{
  "d_model": 192,
  "n_head": 6,
  "d_mlp": 768,
  "vocab_size": 3491,
  "norm": "rmsnorm",
  "norm_eps": 1e-06,
  "parallel_block": false,
  "init": "normal",
  "init_std_o": 0.0,
  "init_std_up": 0.0456,
  "lr_mult_up": 1.2,
  "lr_head": 0.0115,
  "decay_fraction": 0.77
}
Each number is 128 + 32 x the weight over its row's rms, rounded and kept within 0 to 255. Layers, rows and columns count from 0. Numbers have three digits each. The size before them is the row's rms in percent of the matrix's.

# up: layer 8 MLP up, 768x192, rms 0.142, rows 489-534, columns 0-95
# down: layer 8 MLP down (transposed), 768x192, rms 0.107, rows 489-534, columns 0-95
# gate: layer 8 MLP gate, 768x192, rms 0.141, rows 490-535, columns 0-95
up489 099:129102137141127103081132190104152126115141137172176125111059127100122129112106085069090102161160117107085093136184167055125141135130112104119143109125140078136155141114129092209095108143128062134036065089127097098110129132093143138151097161122130109116092127114075078099101116153060118136
down489 098:120092196117145094149136128124140121156172111168143142155161184152090108151139157113173198162112065089122172178124104102046150120113137162121110120140128137128141120136166108086167118186180126190116114070084083181120179117111133101127140155135104118180110113114146118144135186152137112112
gate490 102:087158129154132118130098061114174144134130152093102158114147181165119148069186123150080102135114101164110082116135113111177125124159146066103138151103128158104095077095143106107167148114172156162125115126127151166076094167125152128122063090156157091145113140156100170121083141192168160093
up490 099:124112123063113087138134158143112139171085140144140121142110102141113177109104110135113127155138131146144237136092135093136140135121151142097055099193150095141210143139131147086147075062146123064078156079112180125061092117120112159098109115131163115101160128140091120158124091127108200126
down490 102:095112124082096181123125098099159120146126092142083137178151080186142194139122125188118131117096136073106121115122139122138132109145208186106167087134169112097161091109089129101122147101104092128177123138105134084136137138162138150099079164090183159159134060109190155118121159128046110098
gate491 101:155149101131149110087134165091120158071117150155126146172168145135173148095124128118115113128158128119130088099190180081134172159081155137134197176132148182124163101167088088083151102108142148136115136207139127120142134065148096143075078149138135144097118101115151138152117071148087106134
up491 099:044138152115094123127121102108169151166109109161094156128126102140178137119125167128154177186118112105142206153132139140148070114157125151109130190157126141112119176099140137133144111132082099156102157105140135128128123096115077124113192072072125144139128135154151116136069168155077159130
down491 096:127096090163099103151105162161200129165128095124133168175136125117134093118176116111145088105141106143130146143089170165103055121128145143150147132095131087129098169074095133134123101142161183156077122106152117139171114150103093145116158087128073113187191125118180176126140113122155128102
gate492 101:126156112124150136101095133150095177132149125172178123144110150168083086151162107187152127166066138160073096126103070092112125121200157143166079106122120118119068134064155105092119135106144164096150065074081113089127117165061191091140150080088105208112153118126140090105114129146091084141
up492 102:135132125097113100122118173073115121101113111148112124166091129062180106055160115096116120154113087093116142112080100158135125136066091127098154092119091161146145138156155117103105165123126157068089140125102152150175099217112184112138091119139151092114113192176114131108106132193096156128
down492 105:143125135175166119139182138185115162170086178145115138113152125118079041126161099063109147164138084139125110175142122117164132174093081088130124081094143071062139101145085188147109090121095123116186174160110096148100065136086131118137095163112142130113147141144112096140089095128112150168
gate493 104:104188147135160163075171065118124091096078117113130183185141142089152144097119157166159182148135197151143132157142108158154100146107101085112046149078135150140129148129186165134099120215131091104146128090158095139130162132142125094129101085127129125092144127211171178168059116122126159172
up493 100:161136136131132143107160097139103095076178104093166095129107164143136230152126127144083123125150071123116111112156177108102172133130066092146080103134181153131136131086108155080111188106132115170134090122107172096106174083141117113119179164141126105130143089119169105044133098172121181103
down493 103:185136160098142166105119079153093160072085100193103155114140095094140139131144106176193130134178106116161140170088139155124032170107100165157106150113120116120148116169125192165165109169085163177127115036180159140194154114099142080112172160071122160072141105076122135103124116098122080086
gate494 104:083154143151116137123174106127174154159167117094163094162091113154094094114107162175166140144106094113086078135153173090098101112134124157108175121058141087110100179133094119109137128138195145114119128068076108107118191083124156104093125089122151076162151093109164211150165171154153173120
up494 100:095157146128158110151112116148145169123134104102159128078128144140169167140108159105124129131135129086152182120096138095168078137121155083117164135109126149090125145158110134099159181128179095076157117159130228151102166157094116155089115133185119168096094149155098171174144136038098208099
down494 105:110122140158066162089121163137118147178156171113102190137146130087065133160160162082209159129082147101178080095122129120156094147149150129112156093096144055121150138139143069116104161079161059142179092097120109110148144164134129146171095143144098132175139131136136155088082132148117118142
gate495 098:108179087116105124155137127102084121139167081162150159146122107134077121131143123129124155143110121172146118104137115131143167066148164113189090138127189093138158128143201138119108088070140101178111123112078133132148143152184078155111086104118110225099130081029144131134126108167122091132
up495 109:104119115166104155165132075134155102075163087141149178178138128123170137114113160157112135084026134186075114100133142095146198108103154115152214067134161117137075169158112162113081180150122124146147121123132175110076103134180155115171138092167135109138089138091112116130135118118106146113
down495 107:090143144155136099135099135146173146120144115084133177100156116140138104125111105148082124045101155155139162155152182090206192154094123092172164145088080181067146074093133157070168197161183171164131110110108182131166110157171181117169126109172120119130130145140133119152106151139089105149
gate496 103:086114139138100107132128109139147126126106101085064067096068078122079099064090144143114125102096096160150121105135138112117092088124134113097133121153170143119160119112108083157191151145091136082118149155159142145163071178119164097093166127073160139067144123184112083167074124197118119136
up496 100:123131115074117104123104144147104093114086137140154118143177120080133142149089128144126161089060120189138122130106172098117155186128102147118144115181218131136106163146161082109161148145120094126109118047145166132072166071088091115194109128125088100052140179193107094130118095099074124129
down496 100:103130098111084113120152085126086125108040124137159178084162144158109161128106071106164147161145096147135086089099103154181138077128129151159139115106097126151106109124196140180113143156107130065184123155139147210135144153110208105099145133177171092160067135156119075144209171119056129112
gate497 097:114116154120082151082188117177137101082151150117092144100120093145108095131080110165062152107111097139096079070064135068182184079132154161151145104127111173117150166137163106108099116199119156148132139140156115110141166094163122119124161196144143101072135132149120097106149107067096101100
up497 099:137145132108119106106118100110175090127080116052135136147133100153164120118067075087093134099094090194184139110136125111138129119108155149132136166186204046136133116089122111150111116177063113154111130029058155124108101144081181124156120151162118112108141123130066134100116118114114193133
down497 097:138138064158145165159048129124075107065107067068077135126141147148126129153120078066144180139096129124111137143127083155135109182145144157139120166175139120159162078122144114144111108089150108114171186173104171116137158170107107081046121131138111108101104096123156078154095159074153127146
gate498 095:082131095137110159131131103129177155167144131122104148143119122136131097134110138101121092150093150112175085112121089112151144074155107162137110113154121164106148142175173106114153120125087155097154131110160075191217167081142127100159150136076095151105111145184154192124124041133152105177
up498 100:123089141114102169130163145157116094108137129132140183152076153119151146145114123143114178104106113101159148138167103153101135142151148188144066156155152108162164106126107153119122134101182177051087159221116183117117111123179130137086145172174103124127132108157130071105152201120135144114
down498 101:122172165113112118103108137160125077108060075143149097105144090083112129142161053093042127207146105136152133126128162126178074116154144118127170093129095110084126140102114089105217103140152127147121203113102105135087170106159145128130099169130176117143173122108149101097126087145162114146
gate499 103:139156105167101142128090097132105149091137106170228177099194105148144095203108135095110089101106177134111175146114133073090101135150131104128146182126061147059154089130138160137112188120136133180166110132150097141139108154132070131120111196207101139106064147123115217109133101135131130127
up499 098:119119136142128073106164133111182137127139144089072092136129108137125148144073146151150175159124140202131136095117121123131118102110093122152095128073084097152068142135079085081154071212169110054134130099108170128132143173144178076105099133059154115125146120096122141105106138178098143093
down499 104:144101089164139148113118127144188110171145145144158136136139118182176074137152089125178135123113116133162108148107152101173060051118170119121114118088096137125117074085127168150133094113173107149106183171077131120202151103116148087069082159203108141050097186135119130033173159109156154159
gate500 106:140132041126153173094183140109105141180134106088072180142058148147103122101182153133100116130110159129138108166077135135108075169117103140160099126166167085117133110130149104043100101137109091123078162114092159203194111146140105125153071114157098107139160127175144134103112051184153155126
up500 107:158055128132112166119108101151084111111118129113156186189160172085101184154144111183065083128135154129127158151113096151122093133113158183119119138154098084077152102146130072119155151093134151225128180127084157114077137102201161146123163129114138203078095181115135143113139105180164124120
down500 110:130117103126093104145114105050130126163122165112110094093137128124128182158160141075201117097159155199099159070158110126124236095096163111125176125131120123148080169139117050118151164151113156145100139151132100120123061123097124179111161158114129115156134065146132118124137127148102140113
gate501 101:082121104100132161094134159130108169137132090143118070193080150167078158176105114138103149107200160108163140135127115126092126158201147182134137144173097185137187161098124157192172120111151144194128096083080145190154120113124132187081069150135134143150087108069164134169131085144128142178
up501 103:207055129117141116135170117139083178120129088126144167099100114134180138129112115156130100159103138110114109113141107168165106107172185101092112122126134118114079054148155130116092118156110096159112131091111131095133028164129164147108139133147111132129172201181106096116135129047092144158
down501 090:131099118230106127120148129077151093146168156194162092113105162118132142112162124113109100129097148134120057183156142132166000086120128130086114138078122154181172132121103137094112155125124101143137151146124094118144166147160124123124154075072118196131158198172119144114086131107131118170
gate502 097:095136116141094190136123176122176182128104155130096122160192158151119099092151147097190159186176132112170100188145171111123096155125100126122116133130117137121161141127133064108152103107132133110106114158199174158128144122105077122158087095148198136171119065166128070124116122155169121171
up502 096:104065156144139149125100155137107134087177104143126159143171123087121078150142120133112109106098129124139116089133103134163118101105189173133135105126084130145125146115122144079117127076140105130106134069118129107132176134139163167088100131136177103098111096159122088112144140110180141126
down502 098:134145168169068087155101152109122129090135159103182127092138159161123131073181137114109128079155143123164110103128086121096071116111145137123136121065131118123172168051134097164144085086154147090085098112113065121107130107103108192169045175090134151123074097089091146153090130136123114145
gate503 100:169089150131115131079171124100082149114112114122115159127161144119111132100140141140143088149081096140116043133145178096084090182149144124121172155108217122129060123175162180129114134119130105124096089157100171112124108157145095095117186128122122169155119151133148083192118115110171155161
up503 094:143144122147024160116136117177081088156127148165109112034108119142121078161131140120095122194114151138124168154123174119116104117192173121133088115139099082159125066160116194097163139226086116022153090186164139150165143139185125125133125120129120138163115180142135151093100111082135111114
down503 090:104138150140130179117124180163088123106081167135105100129080073129153074146121138124118139145119127123174199143175138105135096175140115104165087111132048143204122157143106173145198168145151094115143170142141134122149109123107149112143120130091149108159099056104202165155143148132099110144
gate504 094:109095180141104114098145121178178142136125139173059112137160156161104147138115175219127159143110099124155111094131126108054114160147161070108129151152088158081099103134165143106170129113157099124087143141085108122063168104172094106187133167117142111141192147158148117111081117110157091120
up504 095:140074163128153123102117069155160165153095133163128128083147095163053131143123135187130166121077158138153125125126135171133131095109177081157095167127114159102100066089163140070099160156162144103106158111156119111124134124173099148132169158150108086138133111106133138108091141183164181155
down504 097:064138157144120098121138151156127080157151173155114166128124108173168115104094152123141096170133086083130094124115184130123079087090167108102045132071144119080157189165151130118075147114116088123136152117144171120116158185164127100125179139183135172122216161169154127141119149134138164083
gate505 096:198135159167180172136150181154131127145156096130139115146133152098155109086139125144126011147132096202104101126145158117088131093086164115097103124161095150084204106142125117162101160094086106151095148133125126099102121081184185130134095115147105143094159160170088129192149129087096186106
up505 100:185101132150143128160110097135151096173054099133103120104151071160131141112168128149183115150132108168146118124159138159148088194108118140149149085197093142137146098087146104131200143101146137115126159141084185107141061088086141111101145151078152143136094126112146128180093143132154152157
down505 099:075158086135153165109157129072129072129166134032172119140119146221132141122140118114169128145054111111105151097140112129149126172094101133106051160140102129157133121171110135123099126104156131085163105114157109185096117082173085103123112078148115189134154129154106142041123101086124145124
gate506 100:154092165099187050170139070133114114094121093120100119176120098104190096121166048188152104091103112200136155104141136151092107123138140138139088135098174110121129089139168110141149175064140141160116162083122113130107122124153109106133108166161104118203139124089184084094134056038079139097
up506 099:219199166129157115162098114100135159104104124171057144125112161098138171155136128152137118101141176154107122080101138147128122062134120119069132142158112078175131100150101086105157156154128129152136169132107104108088092142158116156137145075090056155147106103102178041131109125108133142105
down506 100:127103140125167132143060116169142131089127177154125124137080118091166106101165090149206117155154186171138138114117192133121133154080109152062128132175156057096130146136118122061136146144116150128127174088122094133081102088092210118109103121093179093125137160177128170063126136133141146138
gate507 091:125099146209091096132052121083069122086143083135119179209136200142133123134150182147104154159179115099089111093114134126119132152126145124134131102113160128122151150138146143166114127117129088149124143113136098123164081166141135131064119188082157116105152121112161112151107121151080149151
up507 103:151177175129176101074108162173149141174114144102091173204159142109103136165116109114117170106128115132115146095153144135153106161115103086119129072090109146105133175098106158179124117085161096159096175098050144126120117088121133167135074129111074137117086114145119099107134169142121136128
down507 095:147160151149126179141124211093152166143093069158136148122145155129128129153139151174104095132074096126130127089143149150161022137126095105165106098107136095154180139182120072088091162142089103131156156122103107122150099208095149070156114130135132148159102150114154101138156148140133141132
gate508 105:118083169161126152126096147150109153141116142122120131158104106139101114127133121112092153124136104152111100166142214117082097084140123043125134121095103117095138163123111118075139119132166108095130163130161064143107144173123163177124116123184191091080124143093125168133116133108158164157
up508 103:172068128169113145120124117129130123139160141100165143140081150138139102101153117136113130167173115102125153128077120142096137103127178119092145132176103139133119137133038109125108108112095134103154106179149086151086172125151125183121113059109114169105121113114134089085135161123115212073
down508 099:121101093131145171152104115140110125093143129134132041159140125146154128143100186091077123120083166115134096130148160127112085141144096131121133111063054153134169165160144182106086085174080119105177177082170100129123133085217101133123100123164107138164150135170138154135071132156123147145
gate509 110:126140091109118099080124136118124093146203133114162174138147141145190083105101167178146136185094128122114120136105116108109120137087121162172048100066131161137153169106160152144107097170101166136195135110135065156163095143187088131141148138121140144156092089111173160117195140120149118134
up509 104:101158159185143070210122155078164177136138145133170086153125181076094148097128059104085141126169188179157124135123113085128135121149086145115132113129128149103159158153133136177123163085077162065155140147156108137148114124136115065088087086149192148187062181164134152181111101124081085166
down509 100:134091160094101119109106144115140104067139158106111155228121140138161053097094142055171162143176186110162081130165094120141023084162104151184115119083090136120138064140072121171139181160098147147080116074171129081136171090118152122108109130170120168104067121102149177190125139111111108118
gate510 098:099139099126106123127136111127122109123118151199154160186166169126093128127192134164120084135126059138065156117190170150151097117105168096111136105134153138110090111100098135158148127114152149175159139165135141124150097087101093135076133132062159108140119107154114097092134130180143134124
up510 108:116082115127131098190139167124115054091171153144111164202094162090070107121099152220183110126140129115127188116115100145123072102034141078119121084142146103117131080142119135129126128086130127155148113117170109099140113125094090092188162063086089123142142083092140165101119158149110113063
down510 109:144121110084135134123164140079130126100159157179129179129107105130152106114114102142165179092091132090168171119100144167135120134121080129128161078126084133129179113121157167195090182105122111129137117166114067142139130129075123134107164091103103109077080172089099168146137144091046158068
gate511 098:138133173122126096111127182131103139163169050143134143168176164176143117127088124134134130131097156089083133169082184068126114145169113171171155153116137141106139131055092088151193150088113110132126141157205181149144078130118109185168137169148100107134139119158110068092082186141094120106
up511 101:131107124153097061142108101159180150091081126113077134190115190135073126075114107138115032131072124097146105128112127168121119135127125120172138086095166104139155079114132134132114118140082163155149066155202110125086091104094158116134082126125159173095102135090113130141139139067120156079
down511 102:112144132146083109111180180216152120158170159105144133118119137143122123076121122147175187072112140100134100132085149129193217103184130097118107087087145127091149156112175151141126170125086074130118129167077150122136105135093152116147139171139163124160074117124114099115153132174143074108
gate512 100:143128117117118096153063107102144105122128126144160150202135166160133147149138140140105129099111126143059152114116106140131121111152122124129137093108123154114093147071189114114105097105088180117189059148125122069126144181134144130092088122104181115141158086107139146139112151111071047108
up512 093:162111135123129130098106137134122113144148125142167111113150147108087148140081149109133098159150083153148202181113137144109243116151087157138089090136141122128140167131092110124136118138097116108188151065168093141105083119137078133161144152062154144108119186094139171154089120143177151104
down512 098:082109097130097124161120127137171109091111120132149195141138125153123120159175158131104122126091185102080114066130071136155102109162107127146158088156133126077090114096158164109103152115123144137117058133129137099149131174134167117104088087141160119093150076122122150090129150128074085140
gate513 099:078107162049131120104130139146144107095142106168129152138179143095147176133133199123069069106118127152057112099181085141113069060098125089145099127122121144216185107145107126121197127096163091156121139112164144109110134162147146097116121093170169102096152120138128120120058129173077145143
up513 109:133044138134100170158154174226118096112112146166104138123101169115106201124090058092093094084128144095072144080194096139098183130092195047168062065087133161134152088151099192145203109132145138132119141116136141147112188136108150090155161173159158131087128125177139123178131123191134189164
down513 101:163187134119135108078144090164133111118115132092117142140131081162122104148145129081082146108106102133129162167151103133042152147163115180107084107092153143161122165130105068216106078132134121067092160148159114073076144168096150142119161154098112116197111093098082141178072132142144026097
gate514 101:094149219165167082103122126096130103116121106066134120126143089099117152125187111135076104140110125144164125172132180187102126137160102114140063122079085074168137135174144169181101122145102099122155151179138123137097132102138090140102111090103106125106109140095101163107134135188108132165
up514 101:100141111109102166098121127117140105138136153175120092146107139149133122095088152164099116129199125106127131074154129095153149130116145081111118096109109116125119115066096147129085125081097102129091114214127128088082129133143113102112149130140128139144201105102068177093129092182120128089
down514 100:113164122133084107163107131133116175097179105164125168151115091182144145111133090120119149082148112149176156155133102097174160094137065099117119117123147101145148081135101157098142109163147139144104139130108122148137130096111131144163098130091121110103097051115189105106131147079122137219
gate515 091:139184104154138093121086157139135152173114173135091129156106109117137082070189139154124065115114137115109151118144075125109183128135131128045127111108116128144101108141091139142124116103081150170129110105093123119139125100132105057176151125131135181155108136110098161107162142158178143120
up515 097:088144132113133140092126084158173135111155082063140131178149139174114115053145118148157133159181096113135170166089088134117166131098090144137092120121113119107121141166144135120139080125077093145090140102181069088143139150063169160155177142051111094094110086135132087125111143156115166142
down515 100:065136152111151157148121125145099149110098096148137114098161124147118120110081144121158121112181142155159233120097087066153092188128105101183112137143194077161072156103130140112122139135144102119044134242116092115080078146085096100133129152129123100083156123186149109099110082086083157155
gate516 113:186134200108193092125125105109054096082135133122122089120092172126123067117147149070097179141091168143174124102086137133106110147130108098121110142150084103131087099140142121092133183136095178159087125154151136163100127141116146135118133148159141139118089127195140164176158128123136136078
up516 102:086161173147119114205166159138101119079136158106132131055176140146109116158112125103122107182087112159138177186146175103120133126124126148071123104130141066068131119104150065112160172111130103152191137093158169143119083085121104118130116164127077157187139152148153145109167160134117094087
down516 103:077166049111139137195190094165154129154152141127086113148169168176046132144202152125123091130158128134143125161155127176123168135124124144113114162113103101131147112130121171162207123169100147099200128131152141131129141082127097159120135119136116146117151105072160100120125147132187130130
gate517 096:110142097129112155147154138102096107145082130144136086156108144062173152089120116085134166135155136085110105147153125209109172137144137113094147117065101135121165102172125034123140141125127094153148184087071101148123102130158127085094086156096066086047184115067104113128138140163144059083
up517 094:181160079164120138163102091144167135144091139159113121118091184130227069159115081128084169077123145110149120141128086146127100109153151166094089126144081151081135126161163129172182179129179148137118124136129104144131141126114117111124159150100131132073112162136164238175109138184102182096
down517 096:075121088181111160144148105080126097083137149111148157043147174157152145125108105155103185139131145127162063072094116119163158122108129154122163093168134151132118146165095176155101138186084098147104137097124128118108055115097145121157132177144128140130150060135155123135115057173161120152
gate518 098:086140111126152142120099195107098190153112103155134122198133176148128115074116120182087094122101128129130076192170110083141133084124120133120127170138108116108152112135186115146088061084101145070151083084123134047149150156091155110097148094099193125157115097182051154149118082115079127089
up518 096:077173207125103135176157136133136089091079112155156152124137089176088142093139140168157133157198133101138151078158070134116096172116130131093144102149113120111130167103175091146136145109187117113060168171134062155144093122084139125078086124158135199096131111142238108138103118084130132126
down518 097:165149133139116090116115207148109109186127194129138088115145133174147102166123078145141092113143096131163094093147111084132111135118097158099078118158143139140189171164100108143107187145150144174102127116132194078149129102093111092123165159162137137139074122097127120094125121109118148150
gate519 100:171100147097161093168064186075170166153089158116118145123145160114136135069116160107135124114110125158173120190168120167127087143105145181135143134132146161145093113129112130097138177113138129128132115169172185093133119143106160114113101124123147104178134146107135128183160155142103160205
up519 102:088124075163149073158175066196116118119095122147160137158189169190092099075146134148147135140133140214103113108187131080137151121141102129118162132145161087163160083113086177176136115116053156120115134139106077121113119182123176067137094143125147133155101151124083168074125147101121113125
down519 090:132136118129151091156093167111133145150101126157136132118143067107158136127066147071096114109116109134154171121143094121097100181123138170173131104121164067125084097116131087082158177105142122151112170161176141171106129178060088106168116087148135058124097145151160086191177134183129158171
gate520 091:146153156119179110171069125146120115162167123128107100160125114188148124186194159110127122134084140136146076074096134130103103134092135071124143105134116161140158195072153103097148123162120115136113098184169132157152176152116255148096122184171147201092105135134127072134133142060118155147
up520 089:136128101110164079186152128061079180126133179104144214151102172121167069110185100144064125128110109153146149141146113088138112117088138110137071075109137166156210147123170107077101137084143174125058144128158142130118133083109066120133141141108118100099152053153112133096155093098086117096
down520 089:157123124175096147129122114167162101111118093128117111105161137159091149160151115130158136148134109160121099141129125092120121218146127123173192166155134133131095120122103050114189101149127131097160059168039183097074139168090151117144134057200086146090154150106104133152106145148118166107
gate521 102:154108141215133135158067092140149158160153169089124135184168141140148139183149167149127176179139096129103136126162129143025136139123156085114096114155117113113089165152156107106202151141161137122123147120180143121174108152089127147140150146101163140123104133151118166103051134122185142092
up521 095:123092178117048107087119108204133124124113114157201153133146156112080202167074105121147100141118136089152124091088160054093113154185087135101108162145132104142139061147119109193118098126136108130104123113099120139066114127145101109127117128165154142141130076172093160078145125165086081157
down521 097:117148131141145176170128110103166181121160101210090140097122126113157119089110114116109164130145194169173109164057131128151011161156143163155140111143175078113136078156133180095097125160120094073172094097140116110132111107138104152139122168155121116151115133112099122132161083088154125148
gate522 102:070142076111161093125104148164131169103066142159051164095079112118135075121126179144111099125097152104202155161106146135079146081106141171133120176110105171098131162090149078147190069087100134104163159113089136120097209171201084124136188131103173091148068163159100097147097136147147110075
up522 101:153142189146158173171144153177074059172161176174097163123120148079127181130159168141092110109102137128156111172111035150118148135089136088070137127096150162052176108140151131076118118158110160130086121134114165141150094135105146152102107075185094134106140111180125153156092111119132093119
down522 101:111143068088060118100065155060174120134165111153165088135103117153158152168127140142093164120140128079084099101185130062142079153160149178149128136102080116118163124140093169154127128123125119174130080105140104100080182080095063146077134139111177158194128201105159116115139157110149138185
gate523 104:104127148081096074143112123146134150139165069137123155087117090139102150200093154161146201156142151103109117171121118137137112058163101147133115148144137110120184130190142106093135146123151190091114148156152141194154104155149122156098158118139129095131086069229129145162182117159160117137
up523 098:200184120204153132084149173120145149156094155118172127094095121112139077129153138165179181183144118097138208105126158135144119137146178132155117166116162153123118159113117064112143122149149131087167175106118139130163166140158071100130146116114140091140104118181194061114115169117159100090
down523 098:101053138110123072102178129148116145123079106137134145097148189128186110113145141109139150167118156127090091089121163116120145124172173106151080146118151085042116116185137160105095162123124160072145060144153147172121093129112062169068172163123109115071133125125183184135133104111139114136
gate524 098:175125101157195148161111140166175162109090096138199122163099082102101154093127082131076118102132147104157134164133096125101161099156125115143116150117136122121176109110112062098090047149119158078134120083147152099130157118131163150151175163107141069056133103098096114090169081127170092157
up524 108:178169110221107093169110091169122117143087108117192177156125113146131153198160111104127149194093113154121132120222148181153102086141125123118094095165157135077100096100093090180147094075130144156107111101177158118118090177215088136152175120098113095142126095098130193097154108129158115128
down524 099:146155120157151139116134161189148124185083142044091148121096136140078112159159089111150119183130162197112132097084126145043098100153144163129062119089085131135162135091101084112082077133155079128163172129190154153130118112095130101065122118127136120152194110133095110095068130185177114156
gate525 107:144133112136121102147112090169130110059139112184139152102094135104122152146095153097099055105140153173079115130183159122106134099173149151159136157174143165137145145137147126124090095159095099116141054145182089171133146132114139118114102109120078118106183078123062185158106112122097137077
up525 102:117092107121070062189138146161132098107144113101188141148127051193108178147131111072110159052067137130149164132115160147122076086130152113080146101153103139135118087113080133157184119114169110095088129097113163161162062131111103080111153111188115116139104111106166139155128115110117119096
down525 100:183102140128105142211109123214186114156093137195104123077106116145139085156132080155108080189162101132114098216097056144073120111149119140172140114091140143105161126128153136151150197143108087106130142162202142108126144122157120126077091123152157078111108097144148141147155149146180103168
gate526 098:101164088129104128158129141095140095164208160109096118095111166134153116092119151106084065144124143187120139146146076143162142145137143157168137175140095182129118130154191117145173156134080159160170151092099131161126101115166120109166123114115123110179100105138138139089150087085123182095
up526 105:141151101096148126113160139150103141038165140166146121115098175167117082098132138133073209153154195151149138141154122085182169187126156090076140110163128120123090092109122119097095158176084089141181127087094143124103128155140141080097169138150176142143099148160142120126082145147175134155
down526 103:105114139123135101150162088115114174148141118170161124150098157182176077136147062119147172112144116137076111132138080117100202114083112133127144162123111112146122123173101138164125165125135150140115082096094146126128156117081114093140171134131146098145122122136086128149136155139152123147
gate527 104:153097146067179145074126146137091154122136161153075139156166177165110122103111141086111140098136150165115151092096088099073127151138114102150229130158042164152127157116158153095105153110169152084144122131071133145093159090140082096099136119153078136116160040110161089103126171132119119191
up527 101:096123084109185129149157138128146133105113105149165134063195135128149122158153126113180115083126121033162072172170124106209143063115133181083107147169135107132164078152076085152146154208079167144134147117125145093093107089146102104113107125135181128142103173156136159162140108184132132112
down527 100:154155161128130104109133120141109159185146173042084132138146124163093106137095096103108096097135143145126172122113181126087054093093154085078095135177169144137116144158112082072157142109070156108119059084152147117074099148097124151120133148116148135075058156073132124131094162133102167140
gate528 095:095119130123115063146091148104140149087104170132074092154145061100126123139119093111108106144166124208134127111154090104143076149196133134121135116117134147155198165127107126080106153133160119075177162148158151127109114136139073118073152138097151115082076157106114046110155121175113136087
up528 102:127127155107162154142151134192116138061133114101120117073142087187127117135083151110141144128145128110138090082120140100067109114141112098104073108046166146137129144151093109173162058115146107094143094153102111077083096097104190132161132091137151154136110156101112141139090042151137093188
down528 102:117152174144158167113053126138128147077138123092117176153151131103125100081153112118140133096090079199103148126170138141077150097105123150097081137149130150078137120160146096134168113124134165115081124095069142148083119136136178127170087093128128070099197129145053150098170151094162117171
gate529 092:116118175121088194141114156096161126179113084153077090092148167126142140124148156149139162159166083104117122154089144174124102098103116117162121160174063120107164110118055110203161132066150104110076126073155171151164165144164092176122112104113107121179125084149093112152103172116147115115
up529 091:115135103118130105171102052156140114184154115128107122066170127127115143125157115200080109160116090102075154148087146155077152122095169128123112097095131179150068117122090181160156047065147091128070211126127153092153176144143138145107168095155092103180128103122128125149135038144157172155
down529 091:156120157130158113153084034158151122146170104136111079146125112149081116178131117132073161081107135159160149205043117139068148140123105121137141164177100157141126157124112159138109140082109113109102069111141135145149142103092061162181094119105109074120130094139134158153122203117122164134
gate530 089:129150116125140152166100187110081179109120089111149140075154133181107142154151120139070194090108124121102128106152110140149141150127114139165124108086148163137125141135080130120141149190151173111133113137080173161136098102156083077147125111147128126091148135134099083106098110088123132127
up530 094:130172121160103205118081109121115130129115095105189118108138101146078070075145112138158129067158049144119088133116106112082227183102093126133133081120135100093122125071122117110120133155134101113145129106132102106142132127074150143210107183188148128157161171106174070135110141128128151187
down530 095:099091074091128073128162183113097095171183147104089099183091151115133157134099112150158123167135153137121147092137083132150171179074125146138100114151125113161157118159140120104070085138137151095097179089167173146145077175170161084081131118106108132099076131120101194087082125112095117097
gate531 098:141114169030105126170138138137128165087096101127122061118164092179120124134153148104176126088099178132099121109150183159117126155104163088160122149101089130107092161124153105115089126090143153126077049130180104160207115123154145136073076127134112185158149148139120100138065206127110100124
up531 104:080166093111130121144158133167152075160116135139153104129074121132104098140133133094175081087097103099186138099138093094088143089119116153098135094111115087152094137123125113124107160194090082120180105114152123099162130146089139097130176101120130206179137111157144148086115090142155122118
down531 106:110136140150104099071091087117168126173167204117087137126137119132157096132100142136097131102115070094183087086112089065117170136194129101112089167176163120106064106142101160091098077126149153141096137162111127115072097133120136096125148128105077113097141122142124100129168061154195106165
gate532 103:138070141163107076080165075177089127158144113119155089104119137091099090113127183221141114155162078088125118198130109143099168116202197117073073154148119139131148182122092147134108087135141172119091145138093093113144166132139103120154115098168121151099163129120176113101112124112164133134
up532 097:124096152171088105102143161166156138174092091073152136135131163154125134148091141103127142111127162164134137147124150153149151133131138090167128170144165129113113115133169116149061119134143122119097105102129089130151139102101060055141057114181169121216114174125105151173136184109173143154
down532 097:064111141148092128103113152129121172188105128131124155154187102076104150067173161087129102089097111160185121121152128168050164103140096162127126136143143099147147122205116172093106158106140163184105094095191078114142142157141147089141111119127183130095143062162172133122061090169080126133
gate533 102:106049210158160153151141177097102156099139113142156194155153134145136132086135121087125145127116163124128162153154095113096137125149127083109154158142115191149083139125094188111156120063126111083198129107075075117149144130144127112086118129132115112145084125140166110159134144207114160100
up533 099:140111105145082115088135130047188106180136053146120175188105080132157112133153089120121132092142091133125157107130118159096096129177146097106105141135124129177163155139166131133092157080130127152189131072134143087183044116162123093127130162140099119102133141182101185105113142159173139113
down533 102:133086105128107088067142114108149111161083114121113151155142127086145098122096143177102192135120099078129083122126190115168108202165132142094113074158176103181155123109159020112102189101135106103140155072168140111154121084112191124172179141158092133145132116160110081133096171144139128139
gate534 097:144118091169062112125125110124193134090073095138150133128134107128099025088132137096161144148126091129197123171150129132146125102116122159087065103144141163209126142195154128195135111108080057051118057128176114138113105088144093091104136142103170161143104117132186133118156099102124123176
up534 092:105147090113120181139131098210137178077110112169104119067128190120100185138124140108159129130111148123075115141129130109121152128180150083104128126164121092120107141140147119141147153102161109140092056124121207146073085136094149136165115096118129132207087147064171163125074092200134112110
down534 097:145146086120100153130129082181131122254163139117085108093124134142121080208125146124151121164165100155155125108099123120127196130125148125163117125129056135116046119091089197143133175095106131138105137161137126175126158115124155102155126095193181136128150139129104113085124128153107126186
gate535 104:131155175107129144144171136097098052059183117133117167192119106138130141106134141122176100173176093132153113099085198124120184116083141233109168149100103159118139209095219109121132129120108154140168152168109139124077116117110154141123105121106108119193162145128168137107165133158159160132